python train.py --vocab_size=989 --rope_fraction=0.25 --tie_embeddings="early" --beta2=0.95 --batch_tokens=[8192, 16384, 24576]
Each number is 128 + 24 x the weight over its row's rms, rounded and kept within 0 to 255. Layers, rows and columns count from 0. Numbers have three digits each. The size before them is the row's rms in percent of the matrix's.

# layer 5 MLP up, 512x128, rms 0.22, rows 261-315, columns 0-127
092:123145101138150139053124119157127145163171109142132143130119164120133142142152148155124100152107112135099089108147143109153090125141137152102115166179116151111135138130116130128137145135151161089162144099157100123109132103146138145150187179112116121136113115147103113144073135135130145077106126156159129111109100087142106105114125162158150104155137138105154131094152103103110163131177
104:111143088103088161102164146171097156154113098112125120165151120119104141141144091115145112111128130147091158144136109124141131088153096130095070119121141082155123102142142105110150150144168073165112115158138107099147132160123097083154118135112146164133104156134150142112125132146142160139114105135114143114107153143091091122143160108132126130122087150171138096128109098085157140118104
113:130079152148136160102114105148126129175124135119109118160132192126123122161114157141160134128085117130175138124131083147103150104189135145117082084158107128122128114141093113121119144169147134119145132097089096141134136134166170096151095129111122121111096107121104110089107107114101144147116130140155140121134125149108137152181128151175185145117105090115098117131137108105123114110123
098:141093143116135107119115066150191121177124164101124151106122131140099119127164108098129139142128146190131123139151129115104071146121141133130130108122143123104112141122134148103130096128148155125146107132124075153099129138124129149127101140107134085144136121165170142089101130113147117105058072122144140130117127121133100124145201098151154127164145139135124124130159162150095113122117
111:144085108131091113133113107141100126152092144146159173139151141133122116126108134119143113152115131164168153126131143130141131112137105109087136139111130093151142111091136141144112109105106164146098124142126142108165077149116129136170106083121096108146121119138174125141118148142185143103086104096127151108162125118157138148146170129137160151154146088116073109088186160124154129102163
107:140114098146095056122089139142161126147081168130140113177116141155090135093114144115163109132132151148135103108186119114149104128129139133132114143103151086134099168143120138099162130115111135158101149127116115127151148133136121126123103123138156058116099130140105132117085149132116171079113140152181119125123109103149124143154144157131108103115145183117118080123132162133125117112114
108:094118112120159120098125166141160124155144104093123102173141152126119148115173090146128153112142149120119127144144066143172178142129126176098118148124086125100150072125089153148171148156161126109117163174109103150165148132132146099158131156101154136087115115106136119112140122147111122081119138123140116143145117151121108138106113126139137129174122115114146167147128118096163168115118
104:180118133116103177131135119135112116140117151172117144162143095137116111125169127144073168137121125138099146130137062126184152126185132139114090140104140094110136150162134095108098126136127097183109132082130122128125135146102123161140137121125077102118119145143126083137136119155136134140125135148112112161079143111127154145157124139176108135142171097159128129099087139127127152125141
100:168112104120109104108168089165120107127096114090096118100127145093132123111134127140094118096144122086147145169128099109118120155133144179105119098125122132117151084105078101124131149124157125105155117113115138088153171105132166119150102153114110136116146160162138131084126149111162162133145123123168184136180083142102121133151153111121138154150145148116151133093131120096102110097122
092:128110117052096104083143120127161108162125105135122098120162146066129154112196140133096160142130156120152130089132140103120107120107120137104136161118089086125136127137141116144125090150119154138119131186083105116092103145088146086141133131125099121088132134117130153107153094124130120153127128108117113176122142164137154100117125116129138146141130138158111123164156157101109145096109
099:108136140118161142147122149141101170117112110172112119132120129100105118109136125097099103098094171139093119150152116170134172113138155133131104114124111091158112173118163136161135128164137122140127179114108133177121089099116166143139103149120123109112150133105139142173132123098163116119114160119139158148193100127132095114088153125144159142121117089100100165101136171119149139135170
101:125133123049171174123143106129222139155055102115152144122104137084130081148118104145128112143127113122103142073116102109107145122133133126069117113110113150141139148102137108143129116121138093107132137110118164153148142126130129108121109151120104157116144129153135129152141143140143141135112141122132121121174153154117165108135105172141122117130121163133121111086110127144142134116183
103:113116139101147102127148142120132098105082118119125113118097144077122120112116111077113159153113118185132135074122134079136111098130119123090147116120118116173170143109106102112157150145143110140153165102151139102167173124073124121151101095143144145124102093137150080103128118150107142131140139186139134130087097131085145118153094118156154103123145108144135090130149134123131136112153
097:126115108135111123113123110128156128146147137144180103136121145133132111144129069120105158123120124126099117074100131143097088103159139112116128131135103158123157131091103106105111143160116140113109122163137119145105140159147113118134118159136164157121086092122184108145117150111198144119072077086176123098144119145130127162157153143154099139167154105123091111126115084139133119150131
113:133080148113137122130131095152148122126091141150113138132098123120113108145127094131083144127092103149112160119126146087135104110183124186105161112063118118143092092104103105126120158140084108107114123107112103126114119187159137128149127081156121111123133123144101115069095097154130138077136152128122191103148129136125089114146144133123155132111111142109133144124106124117166130126141
103:121124139127150127149094173161140104123147125164093140098126174164100105101134147136116138147130112103149099173119125115107094105122152117088079161150125125111120110103124132125121125117115156194156095143068129126111098104136118149140101137099104118116112153173140117144103145137131112127116097123136139174129108166144126079145119122131137053156128122125132136089088102081145137114148
100:135134099096146117138118137177094112174135128078110104152154160161101164148135144126127137106142174108108110125179119143115134115109100137156093175087140071122135112131141071162130123135114143162126162120131157115115135125119123101111126145120150132058114140134117143097137160106131125114111150128188126125076126133116095118119108126148115084136105137145121139134165182128132164129127
099:095143095098148163134140115145129105096082112137185177121145150096122138133162105111147116124122129148100115123136098183117159137150131156130108159125089125123118157113074117123142163103135150136127124123114156127102134145086165152122126128133138158090156141099131128112172112102185125133126092116124143168188140145116119144128136165138122139155168162142110103109135175105160093137114
109:119089120127106156084178121170116131144137139138130115164142150092114146153161152121132109125124145101122087114119150107105126096093113172124135123076138144138152119140167146127128092102167166180155126101108145138084095137130124159135128147145100132045127102149128089148143128141147120146096085101163123192150130145091112131138136139125149104127104118123135167118114126131148127131129
094:130131104098142150089147082126163154123099124143139130092124134103122148098148156095165154054128110128123091121167124105129166144146136154105087147122127110092157166133087137109154089112141150118103137141132158143104134116092097135148104137129151116134124142174118133173111150170125127127128139105126115139148141191094123142138164186120136159131137167130090116170132116157129132105120
096:104110150111160103117143164107109122148143133118146102185127132100125159094133149110148151059121161101137112136120167113142098098143161146112154144112117117105155111150132060068108151157115165160165151155115090129098115148111119137149115164126116123098091128140145143074128136131130136136120113169095114127124117149139135147127132150151143099123094139114067153141146145112164119112112
098:127149146108128160120182099154141120160144113102170107131110142116132129080116163128135127099130132173110147101161116105086125094114146118095128108129134152103145077059128097108096107084126113158089154106134160175139108145128122148126082147152143166142121094101109112117117144099110139122128107145126141134131142117093153131124112178151123108139106164149108150138135084085148115142158
102:183106129080165141141120112097136118185140153148135140174098154152123108098128151133156120146103142150076118163143117114133119129134127137118142113100126140083115118127088136084115155119141136120085082124132139135156173114128112080165135099160157156128146156142130120097110141110140134117085102127138151171141107124139146132137131086153108121144088103159111155126164180085158132130120
082:133132160144159105122161143131152122116113099106120137120090129089107133155171119041152133130112138183085134113108128088118098140130149137116092155145150096115201151147130103155120135129125135160117158105110124133090132102136176130109112154108109115138139155106135130079093145113114134106127100164106118129161145148118162149146165122115124076154139155119122132151144138137161099147122
114:099089137098106115100111088134174137137122133123153191122134122150119104132152131135082154128105183146147123084141081146102149146119157136127082077102125146142119131120108079102143122110165150116119086129124127146117081120139149093138151134140165114108141145135122156132096116121126189094115156172157110104147103138128097129127155136139164114128114156183130144101102140146136126122132
097:126113145141121075103202124122154144119164154100172134157091152082133142113156097092135133116122153132109123144120133132170137148148146141127132127103089125114102119128088088171105160139121117111119167120106104161101136184088102095151115153113136147073149126135147107081145102109130147122131093152141111156114124105133122134108136130135148116130121128125050155150116105129127142135148
095:078109138080174094135125139148110084111159106100158106094119142123129126142135084159135171121107162123142148163094128117145112148156136114129134117111122145137106094125145088153109184104150112165103111102103116119104126156108116129132128132104138171157100175126137118136115119133139136114083161143131148134110174125126120179173166152145152116109108093142108132146114150088098122148169
100:141110139135135107146112115154126105135106150155151143109101130169110090108088105121127112106065142125115109084127143088116097096179148157112166170151113130117104147081152117084142139082123140124146095142106126118127125146130155166140126123140119100130129091177129149108119150151136133109081144117157190124174084156136120096101153116113127138143165163110128118098108115143124115103136
101:106136144119109101115164117157109126132102137123088139126126119153115103140124154124131154110112123136129122111128127147167113097135127138119145085101118097151107111116091149166119167111116153183073129170080142156108133160130137119126105137122143152119082175112141119095147094120151180092114158116147122129151102151133126103190134104108147099136086177125120119123157175131163176128102
099:096091109077127132110149095144098132189135130116091145143125151127120130130129105152123126158104140108092146144139120104136154096144125112126110084135104129141192112126134085108143152126130129110093111145140139130094143090134139153139151154149125148081148116086150155072136095099132116119138121088138141133152155169134161115110138135113150132157140120164094112075139104057147144106118
107:159156145103150152108101138157154129157156147139147160154132141122124097106179139121117125114118137125115082136111070141163137159114150187141135135081134109068123158108096145134159134129138157134147140134091123135141153101100121121129159148105108149097117194136134135108156189152100152143107130123165130145128111146131138133142134141124137133136139188143154154166143151135148178115143
125:126121131104139139119157120149143123148114133104105168125132137090108113112116132086130151124122176113061159134127143092145111146107119139138074127123105156144122100124117113151129126122124113153134168121129162119072115114137150124150127088117111106160092127144114150142107125094190146145137073110116132139177133132084106093105158176141138133151116086133120135113125121145137178072177
098:159130114077136141137159101143108084094163130101152137148136153117122130173104130136119148120105135146112168096131151102176095133196143126138160124085172119140150107110138098108085153145126098124157154139133124122138118118118104130189117116148136109144135126151167093103137112118140123141090131132139124116133128116122087204158107116138167114118115109154144133096136140104099104136176
098:141161143149101099072125126107101123133107091104083105101123183118114132160125148148157120114080160125126147169137116145125128104090098124119135096098098117136114108150102144150115092117144146161111134108064120103099133122129120132138104139147159161127081107114117114111113176134117147093144133123151137169133157163110082117107131107100134109093093163082097125096148127119115128104109
107:114134112101149146128099095123116138123112130137133129140079123145111107098129101122088101126083129113121085146165095099136152132110116137141179146129131085079160113069140130123176147152115072153140105159100136149153084133121091115121144131139108116131138137178103143079107122126134122105129081122157162154134115113127161116166113140153135142143152115137093166092172152129160133125128
102:133136124129128117110094106159120144167075092142107126113126123138117119108151104125113100113108116090153147137112172135140091140149158151107074087126139139102132128119086077121094099072130143104114150153097127137104150110125131160132129189160130121106119081116180128135110102167134152132128131105186138141170135125138150156153124110132154135121129118120105146095088159109114135078135
103:114106142153125157119107108157074084118074164138124140137128116106097099088216092130099134117090153078114140124114106141123109116153143174144161148132102145118142076130131108139132152116102113121113091080117071110112099147104148141147135130116179136129139137148148149127138151143184144113130098137138131137124143123084138115126154121124099128103114124142152108120148148121133108154126
106:146096107129113116122173108118143139140136110149141126142154158140114116100127115112156111118136144116097106165140054089103104095130142113111181118125136117140108106135139125141133092131078115136147112106113148146139088150137144130117127170103079095067093132123092130123118159126146148153133153111108149148161120167113171155121140177149118140110092157091078159153144110158122113095134
090:111113160117093147108145158126148128143170127134092118127112169106114125078120118074156119134146117152091113151125134117150178157123123143160129171085097129101099104110133148136153142094154118129110193115137082104195115155108133127123131126169117151143072110122111133139151116134112132089081107149137111141136155163092139145102141124181136121139130099130149129128129125124132126141172
094:116127073161087115122113130115098137160097147082133122118144125115119116101159127134161112091136128123167122150141121100159157102106123123105123150149128140137128119148122104093123153095116138105085166154135097123167156107106118098162133118142097167142089156114151103103096123128189117119131163132142181113126145138126141106143141203112156132088130125114138152120135143085144126079166
109:146130146116143151106132154135123137124098111115143121112082136162092146118156147128125122067093138109110145134160103105080071118122183135120134152109143119127127078119144117099105159122171089148115120156105077114151122116080163148124083146132161113151113149170114124164142135145145159126093148095146152109110124114149116126133099117133188094151125109136137113151080132123139123114160
112:125098154094150070086140129167086105134066132159153172126138138141120164091143135097102133149124164124077097157112114127121133128163138160131142116135116124157121146114158089127182167165117126124095104106127149140112128165153133115141086136120138104067104131109172102116147125121137120146099131138150105144142110152080163127146173149131139136118137110155116141136097119106108127126133
104:143121115149145166103118147169145126116085118100151107176119124144111152132131126145146090073085128108130143101149116125086109121118129133113140135142098124134162116138085162159121144122138190128145136127148152137144074117096185129135131164151125104164111141102146133136103154134105166159107175109124163117142156144139150146120139153126127139115134099110108128067167168108154161090141
092:104133145118136155118160117152103111137133108099128125133128124148109119113109122121086189133136129127109079103180124106123054093181153140121109178147113163105135090089112153137156137108106169137110112152159125133120112147140107146183134122100153113107143132112141118171106155096131158100140155104138117106139144157106137132163114148131109146128137177141107091136142105119124124070114
106:149097149123165143122142165169132081146157092121102122135114133089105150132134149132159147100123115126159137094146088141106121121148160121081116095132123103153152126094099111093107107138136152101132101161093155143125150094127141078125113117142118097082117159123128131128129114153125129102074100086118134129124099154113150139116122128165131143119078201157129170154143163111121149103117
086:130141083125122100116082135119145128150113129148143132147093158126145155088113130147102105108154147136107099180169115118137166133148159148092137169122106147113124142146124149140155136144150114134128129114131152093085088165091158108127132133087130098094131139152153160154154166134105117112122145176130093105190125162160134131089119175142157121140127171124134147136114169088165134128123
099:108137133121135086137120126114127080153160108112151116080151152134114142106120116130138162126139136171116084158168134115102151123114137120120094182175158136091142148144100139110114102054153164144089172124115108115100166113124134112142084107157105136135142137124129132169138190137160141122107161158137128142148105163092142131127164169143152127128106161112143134139144117151140138109125
097:134152082130171141115124108140106102153136109100101144130148138120097129050190127097110148108122179099140153129156130114133137136142157135118144146141137174085118141123108163169100137140125111144098170128139161129127098172109136123124122093114096084104132105130106144150149118129153146121135099104128138132139176133123114143146127173134166120174129102173123163149126120173119117135167
098:111122152123150148104111104145131153122127129166089133176125126129111122085194091130171113085119125118168104109145110148128131106137112116100096089127127149166145098143079107111147153109110125170140128153068134149141089138151199091140141113100128109132101100108092094124129133150116138129139169126122123136134133115128119102196119142120134088138116115113095141126132147135155166122140
098:140112102139064137117137118130165124128171104122138159151127160149122065082173141133119125109140144106136127141116067149078107104113114158103113173142129082154133157096118159174118118149144137112139138090115130112131110130171143154139120147119128129136124148110104135114114135110103178131136136142138148144101141116125179120165113109135131161142139141111080120069128136113139136073102
102:191061149098142129119139132128136147100128176130153168095125128115131144096110124107119121118097176181098106165124134122095136118122144130125141100092119114122121166131114120153170095081106130153144120168088094112087108107134160138142139142153101119108103154138122140127133157151157143106097081148114122150100120138160135087118158173151136128131137149131088137109141122133116110159165
101:122101093105129156102146107135173152126094119182138159118151129149118065156151129127110134149112171127101136080171093104149104150154121096103110090123165101137138142128116124103152113120133071166150131178127100164123153137103151108135137139165098140119127134102128126122137096124134155155130108157142131163127100097134103096139110132191132130142164141141142079108120151110107138133143
106:117122097119110136137144124134116143141150073108142160134109143161111060114122118126122128119130137136102085149140149104188107121151148140120174157107099131148124097068127132161103172118126114105118153123132129102125133126139137129130113140121099097083101152116181121068093166162116133124140170163154148098130121128117175101165137143109135143112167145103157133100117146086142127105143
088:114092135115169149106133152129137079131151111171138110113117124103120131167140127122093115091113183112085121140132170103165127133139132122136134202163123110121124174185161093127114102096131131103108109132127068183116137114137163064138118143153169094127083132159122112128138140152122140136126125115133104139105117131138096150132130120156130151116113166134134161127156111147120139117140
105:122126100103130108147144144147117105142179153109143135133126129147104142119119160135110099127128119145115134135142145089145153116120169144089146116154141123108167115128155154096133125168152065140092123143121123116107098161131117133134129110116086128076136142111131125124079158106139098109097126147183136170129087101143155138144116138180181121115121166171173125108122121119102147079179
# layer 5 MLP down (transposed), 512x128, rms 0.208, rows 261-314, columns 0-127
098:137166123154154147098128102151121131139130138141134122107112125109178112113076120103111141175175124122140108081081118143089166113118161146160110113144114098136098096125118139157163093108139128064164143111105135185137094156115134124126129120137110154137127126141101142131129078122113097196144138138126130129086153117143161164147149109155127086156132108145123144155123131108139123168119
107:124091131120108117118145139116097091078152091131131178127156088146123117126146146122148145152168143132158130148115125111126094105108072152159088117132168107138138100154142139112095116107140141118133098109116120167133120129145115111110140087149167109140119102126113168136152136145077166127070138129141154099101116143095122137133146091139180125157144157155121128134144119168117135089194
107:109113184158088142098076140091143096171123100137114151127146098119102161136102171099098122103121079108156121146120102108107107098150135119080124111149107129102104156120164159104136141156168124118148159136167131111131154110120154148099131120124118119146119113101118150146127140157105099123114151150146138136095099131122131176119083160159149162155111124127087116083141160138116095146112
099:091145119112123118116099162147111111137100121124146153139108144162122119110135119107147117093136098123178134158117145143154121125146104137113133123167117162139099171081155132134114127121139108124149139177180131128180114126151129171111135157132166110137111142144129132125141085129118122157144117100110179131121160079129186106092146122126133093136090068110116100138151154160172164091112
108:141119144132139117121159122101155126074113141148122169121131101168131118101093122115122188118130110092115116126143159137145117129118108087107145131173113138135157140109143142112162155195133105155132141098165121151112145122109103109100107161139126124119113117186144143128144124083125094109114109178095154142149139122123127079119105125191132129090124089094109093129140115109121182152114
103:125138153136106133123140161134130153145105130120111105093148085074111147115130116122127113118121138107113146100156124120126127133153090111175121119123167130108134103138098118120139133120176142164174099102134117095121131128136141115086161092120099111158173113136104120138155196086093133143124155089121125109128129149094117134128158165093116104141160146097118097081132187101082122169118
104:085115174132139168160088109084087118114080090136191150147171125128160169140077157145121099159108086112109159135134124146139130133138120131175127133128113126113132134101127139160159126134113109135168130123106130114132088124150200098101119121123114098117119101139153079145116119123131124111113118119087103128136116135098128106111158139128127131104139194093142120138131153122124155123127
097:169108155171100126135153139097139129159101103110119110156184127132158119113180136141165137139135121094108151113099103092148134116150149112113130098129111112131092130157169117093135119177121094125105125134110117075113141113133126148092106127135111105134114105114085138131174126126120129098113132179103121105106131115137085153134134122152112160165143088150121059119109127171089141161125
103:150187154176134158114145122141146143154132114152120122101151121175204113131123120138132075134125131124164114134111114127151088142128104103112057123150135129115110123089176111163181123145140144106130140105179098181131116119127119121141131110099118110115141138110120070126156105127112130159144112130125117118104155126129108159164136159157147130077121152108133126164131149133118099135120
093:081155128147145117137159132178107112119142133105097120122137110158092127125149139199158152093103153104160107087153168125112126105135123100148152141108122118136120129115139132114123125118129160169133084151123121132136171140131148101134065123112103153126141155147159141072134147136153111109090091106098096169123120139127136121158106119108123114104173119147148158135195125149097110120107
098:125110102143113100119137105160133137151132163153152141125122091103120097126135142153143142140084131151100098153144121154198137115120117137118096116129077127123134145155132144110104142151164141139086145115120080136157108134126131119116112151094136156113103142115184116151155115138117122114139078152132142140057149067146092132130152113131133115113157105093131166158165159143100097083140
096:163097144112119103139150085099164122133134131104076143097140113128154132126077126146117111166142108108136105129148164132116099161118175126186132147121096150126117106104150115132115092188150096107154144104144138126102160099115104136132126080140144131140160121132120114129108175120123177131151178123101146124109111122151127131150101149166152119108143121099134163118118196132117106152161
099:088114167137126133125156118142141097083128121114109154132182101136160148106116140149128155123153143129177163076086171103086128110086130143147138067158159102113143144133135124111121124125120130124118115076145117157142088130093125153108078146125144092135097084149151137119153122083168102176132136122144154123115130150121134154108152124119081121095140119135142141094139109117129122160134
094:121089138133127140152108145114132152155125121147150081151187141150184128169185119146103126145137108124142123146119095123132138119116156131132141126131123162131142144106123132131109131142138158085141153164119107143164140113121094146076125150184114123119092089122114136110095131125153106142147132138171135150136136123148126150118143147105086164157149069084144059117135112180140107137102
111:093133133125151118104154172146109131142110120116116132111125151146068125107138152113107092159106139131119126126111142120146160128111137087121117148141141136137123171144108097144182155141054170111112152115142090110139168183163118150140125134166132159136127141123069107075145145120101116148112158080153118137125136153100122145070118136124109159150137130140152099144124149103147139149095
101:129109137182102154154120143113160116095128135124123139132139145158074170142115100110110131165133102111124081141122173142121105142134122159088121168153148113136135114146144122153137120137125138128141145109065123149116134158158118114131110138151063172146115099157103157142115148125148181084128117143130093156150117131156148111114089114114168101165115104092146117119096154095145090096121
101:161142121107149133159109108114129157131116153146179129167114133096150080131124136155127135124132129128088151139113181112204130122123156131150147090102145148132154133146102141145111147170109143133068147101172124118145118091156093116119092137162096093123134115121108137137107140135144113109133130111118115115072133112141115110153052133168109142087146143083116161137135139117126144139139
099:138133115130140158159121151108131105096119124158114131063154141160222120137111136111145091149129090152140135133111117154133147179121126115136139111148135122130093104108117108138085133118120101103127119112130131115124144139135135158113098122108134172119117175109133110139128156146146084136131137130112118114112133089137170147121111125154111165125162131107062133104121145122152149125034
111:089091149158142114152155136106152159147120105133136106134138160116122141121078121137165131120113104141149131128115127164158098125129130106141127129145115140165131142149137062156170109098112120130090104120127134134141140132130131077131166153169109098106103070137119098114185118134156118119140106118144076142103115071128119099123113131132149174132158161138154121089114145151126071165134
098:124134115174146113137145148128128134150136148114150144115114093105146143118168133149170123112101148120084148160144111148209175111120119138155093112149179119133114137119171139137118126116162152120114145128152142102101147119153156110144139117116151130179151152122148152122130138090120121128113110135088147090129136110113143103138123162113172114138121143108149080127138170146125109151036
097:140142114094104130156146160106140103141120141094075093088107116111125156125139169087129131109128112144138121083102153147083166155092077137112122124138121138143071080118124122121103124149133151127147157153132129147122145126115141156112128125156169127079140146113124152145115143102142140148169098159139127151102140128145144149148077103133171110086176106140153089089143086135139127137126
096:144136158113157120108133150133139145125124104118116098154129134141100169120105119064078104114130146139149182098111146131128125112118182163112082165121095100121118148108116146104130104145128121105118104086180130096145130136138102172108094171137122133094139082152127144064146114119154157146112151147185137118110140128103116176133157146105119103136114119122105126160095102131123122140134
105:118146096138114178155135103139094142150124121136183107144154094114090109113127117150109108130106121116124101115156129122160103114109069116138142162106164144112141163091097101089152097121125166107112113091095103142124150124115144096127124108143149100160099150097144110111092180110102120083155119141152171135129109111087095099130072140145167150144125119120108115118124144101106110141140
088:106102087211118135109128145142121118127152156147168136146130129151121103143100132139153106161118111132150132123135164145093121178151103130152144148130145123156136119149171126136149122201170128147150156135117138092135125112208120139125156133166142131132123139130116123123126102120148160151160161118127129132117139095153137138130118131130106136139126125100155129113110130167119146122030
113:146116121121133110141144151137154114116093123121145118168136134168141131135123159134168124103147109117162077121085109134120145153113126103135131145127120116157141109117082121129160165131113089148104143134189136125117130149178114090085143134107131157142128129113124160117063096147154134102108113104114098137123152161088133094130089091047105138139123106116143148106192115117128137119115
100:133089113126078124135082112160123141120115123128068121151121149132175155146171104082102139125152150108096118128088124113084161167099165132118150131121117121142096126168128151157073152144089162139125112137114105080118117138147127112094130107148150141118132085121123130124131122070113098092155067133144084143114105106124122154128121124140122130099114121122135131120149100130147091156105
091:104143106153059123111157137108153145145132073135124117106155110162148158135135120117160130111114154062144112146123094107145159146153119116146101187132156165140113096089122124141135103169115163141123119138140119115132105124126165135131158148072122083161165156131139156141156102138104114123154146173126123132129089104133137149138100122125162101146135136107131103127084134169088118116121
104:118139123174107123137163112126121111116099131140112166123167151153161127130089157155066114104190101096131123084093133142132134121170168118121128162126145132144125122161144163146111174130102112115118128113152147115172134176106108123122108117126146119133144088147114151114101167170142108191140122129183121112133104122113118138143183123127169097100111132113136103130116114159139107113123
100:095118129085135122117119129163099145102165150140122099118101122139137133115093156091138150115115116113135126138114149142155138168101159117139121113149104158108125159136133074098170166142176165089167145140136118114113113117104123145147152158142165126195155152163127129172123102176121084144156121161118117133086139080150125122120096132171161133097145117139125128112113147147153098152135
098:142122136084148114168149139115157118119150156141130152129128112156132110135074121143152157087154158123068095166134158153115103135140144111171120145124105178136091142137148147126096173118146098135112167131164148075105102135164078111132094154145108117161150102156114105147107099121137121122142082126148132150085155130138100127111131154135122143103110106123093151159144124109151100099128
107:141202192135162128130152140105125146144131158150111127133122173097125152099135115102103094151103122125121100136126133113089103152100162158150119123084171145126121149133101161116115108149144124162101160166144136115118117124099154139133126126120077136127092130085099133109129098123128128146093192095128099113109133134126089127120132132124152118167126129078120153104151093176125099142143
111:104113140172181139166113152156131165130183139149147132146120146104129115131133134137106184120151139115135110167117177127162133144090123089113111105125138150071184136166128151156136136102102166149083144106142132167110145133115128118125130089136131131105113129155152149129099121122128156135155143084116095115129129115123109097079148148101101142107129088134141168146174152149150148121126
095:115139142151087148147130104124127128107135157117150101118136114136133100151131080109145125172137152103066129086113171177105113129159080098145126102117124125142087117111124093131145132090136094124157134113092110165153119133116134142116133124161129080118100116122097156124141152115136089120098127124120139093119103112094100082139077159151136104136116156128164157100136151095135125190097
099:137102117105114156135107163173152169085146157156090106139140088148130129130118157106125154101113119138142107122095152133169131143095127125129107118135082153110150228115145091122147129136146107117108114124114098102105111099135106127128080124136128163132137098165153141117104142151128136114141133155136164133145114129120114123138120124158096107114099088108132074158136114104155192123113
103:136113149145117133108101116123115148175122113105114126144128176108139132130115146130121124140183046152156105165176144060146172123067137154140123131110152131106119132124111150124111137106181183116135115133107131109122120125090151122094136114146142118132094123125156145142130120124120165134156116127146121144125068161137150111144078146132093125143135124165094147123140162139167117133150
101:136178135118084155137112095160099146110089105088092113125135107124135132132123127149132102140166103121116156120119138153162100114113104154121111121156111190091128146116139135133092149123143135115079146162051116132105142136142116109132084122102108103157102122117133167167140175142070135143107104137125084123140114085128102118159136120121138142137129148118107122129090134145109151127071
103:160086105102135114124110157128146146127134133123102090123174172102147154125118117153165135112183154164172127115139151107163124154101129128110108115144113144061149165127133149136103147100102109134176154087132134124157160110135118134097093149157065150139115126145120150170131116109138117167157173134136142096149096128118101138128140120144102137119127095143116139090091111084130126112116
104:143094107136108153151152165117103157090142134090123146129142098125114158084154166090143130122116129110138165153130123131158164091110094108132148090093126107140131170168100126097117148148160172161123120101148123085109118150108134140155127104159100097132124131141117066141113133123104137138152102168120158148128124157120125108117136150133087162119163118096083171129129123147133176100156
094:131135140083108081122150114145156134131153097129108102081138103140180145135141135137127108127104160090131169131138136141115131145122149149100131122095106166131150133106108097085144130090107125097151121157174115108114103122145138144098140136134097100133125137093169173126121150128135121117145137085114143122155180145161114131114120078131094190135135101099103113126141178143158164079132
095:096117149130136137087133185144111138167132163141116104157153105156148108140162147143113097145134148119134113119117104067113099128113166105120117189139118171138109129111152100115137157122076132165147140133114138099157141110074123148117092121103099157144108145091117116133102113141092101138144094141156123128125167146086149114126130100138166096097140122104137130198113135129102112139109
108:109164136145131139155135110141110127144110127079121106084150129114107169106109140111091077137161097132142180148108095111138129115103112097160104113114142151116125132098112156077102144164142140098129132160164140126120132102148128168126140113126110164159135092176143112154165145121133178129096115170086143132127123142162109113118103117125164110128140092099112092088094122156145093131156
109:096139121074133159113142157165127157120132116128128098109099120102172121136099173129165128104097124124091155125100104162149102107130108109168175100128103159154102155149142129121092167105174119140119134117148115112106131111101109123152165141109124129117120121081131107157103147099150117111169157111109123152097140145146136126131093147134097109116139153124126180157144153173166105135075
104:107123120119115136175119149103126130176080122120120119116145166106165119100139143155123135122138133127129150120115169145157151096127115143105176123152131139141093130176100135160109111103079122151113181124095167179139129104129095156119180109116095117144147123143112134107107154125147165130134105131110148124086163098142142099079149143131097090137137149158070113087139134113107131118153
090:108127149127141144156135149091080139113139138074154146138159103134133125122128110133078142137118103122171124082140149080104135143145161128134108112183100130127183105162166150137148112102113150114131120149167110129163123139151159101140142151117147102115119101098145148121147095150112101171128112149153110078172171128136104128117166122117086149130111130103144138122104137117095099103081
108:108185125139102106139115133103132122137107087108083156119163087122072154131105136119127124141130144117116163139149181128115138121143111137156177103086145161137123116153144143154136122128126102168112112130088141152107073129165145153079144098138111071116121125139135135139126143083170115124120112133125104125129124102082127135146095119134167150114130138114128202118149131130083150135105
090:083074147114109153141149099113082110144100128093117158106116136131205151097141165144114096125096107119138140138142093130121172133152156165150147103125143120146101128142132160121085120161138093114143091123134128088126144162151180125122094093070112106125124150117129140141117132147115139163171121111096140147130172106144123087114157133105146133124127146085144128139130101119107143125113
097:128089149128117119139110113127115118117132138124147125078131105136089117140158128145141163095123107085105147164119096085128131110139132129094110151139109133157186127105140122128136150135081110096101153149107133087162128102149101126156164158157092106143131099108132150073146126144126157105105093114095099093112138077151068155095095132124109150112092123117120155138146130094134139124080
092:120166113123172132128115153149116132134152096131136146110123140119179170092151151097128129125122176132147156125096147107150112141118124112130160112156119128084140120149141132103082151124129095132102125103175127171131099198142124126101113067176177105116136104147172137126121126150123173096134096127109141077125124115164130124085111137115160087127110133124145131125099113131133150096115
102:035144194116112153102154089125110112084119094134096130133122146125128103153136160122153107148146120127156094134124118144195128116100149107163129129119084110165119137115110143123140146141139138142158138179097089116115154173137089119170151121122167099153133113142098157105125104128128133155093141109093153130131114102123160113132150153152117137101134115146125149133132102122142142137155
097:136138130091134113199119157156091137103146119112157119119124127105155183106139116152112104103125094161065136145125158117125161144100089105120155135090098126147167136158105126115114167104162156161129133110138090151136131127136120101134079105171123137135144132138127130146092125113143121156098130127144127108134159146089122119124139169124127149096126142082081129161140151105110127175168
103:129127117134126126132142162167152098103177110130105139149142117117158116146108128120138125128141130114113159179109157094109161110135119108139131172085113157110089131123151114146139151116171131160123070118179139126173130106152123172120146140077157121149125100147129107135151124102127145152139173197127112160167114165140120113111150146112138140101140088140127148172097144137074122126138
103:124166134108129149130108137120098164157127139132115120115116167142168113135096163144163115118148118154173107113104190114150125156060182115130136095085094128096116118190089156082143144112149110142134170103116128118122144117103144167159087145165099122165104167115118134110098142138146126117157133126143087121133119101141150134143125139134153112137117110156108138133119113131143121142172
100:122132119113112140139111136111126119102158141112141172086103135150176110118138107103127140082145142119080109153128161133116132142108123124133139113083078136113132180121147147123141138135111137097118082152126068094127152144145164132083141162157170133140100106120141139104136118108130199130188124139123114128140143114156148171108140120129103099091128173103141135141083154144110153148145
092:106075128137136118126097161112117159104146116146114142162105079118193086133099081112120163140127151150091116127073121152094127141149130128165099115147107128147125117120104117143128121129109145074157152174092112136108099141137106165113148106127144141125120106164082158110130100123154119125140112153148139125155127077119114094160122141158086170150138118140106111140136129156129162112092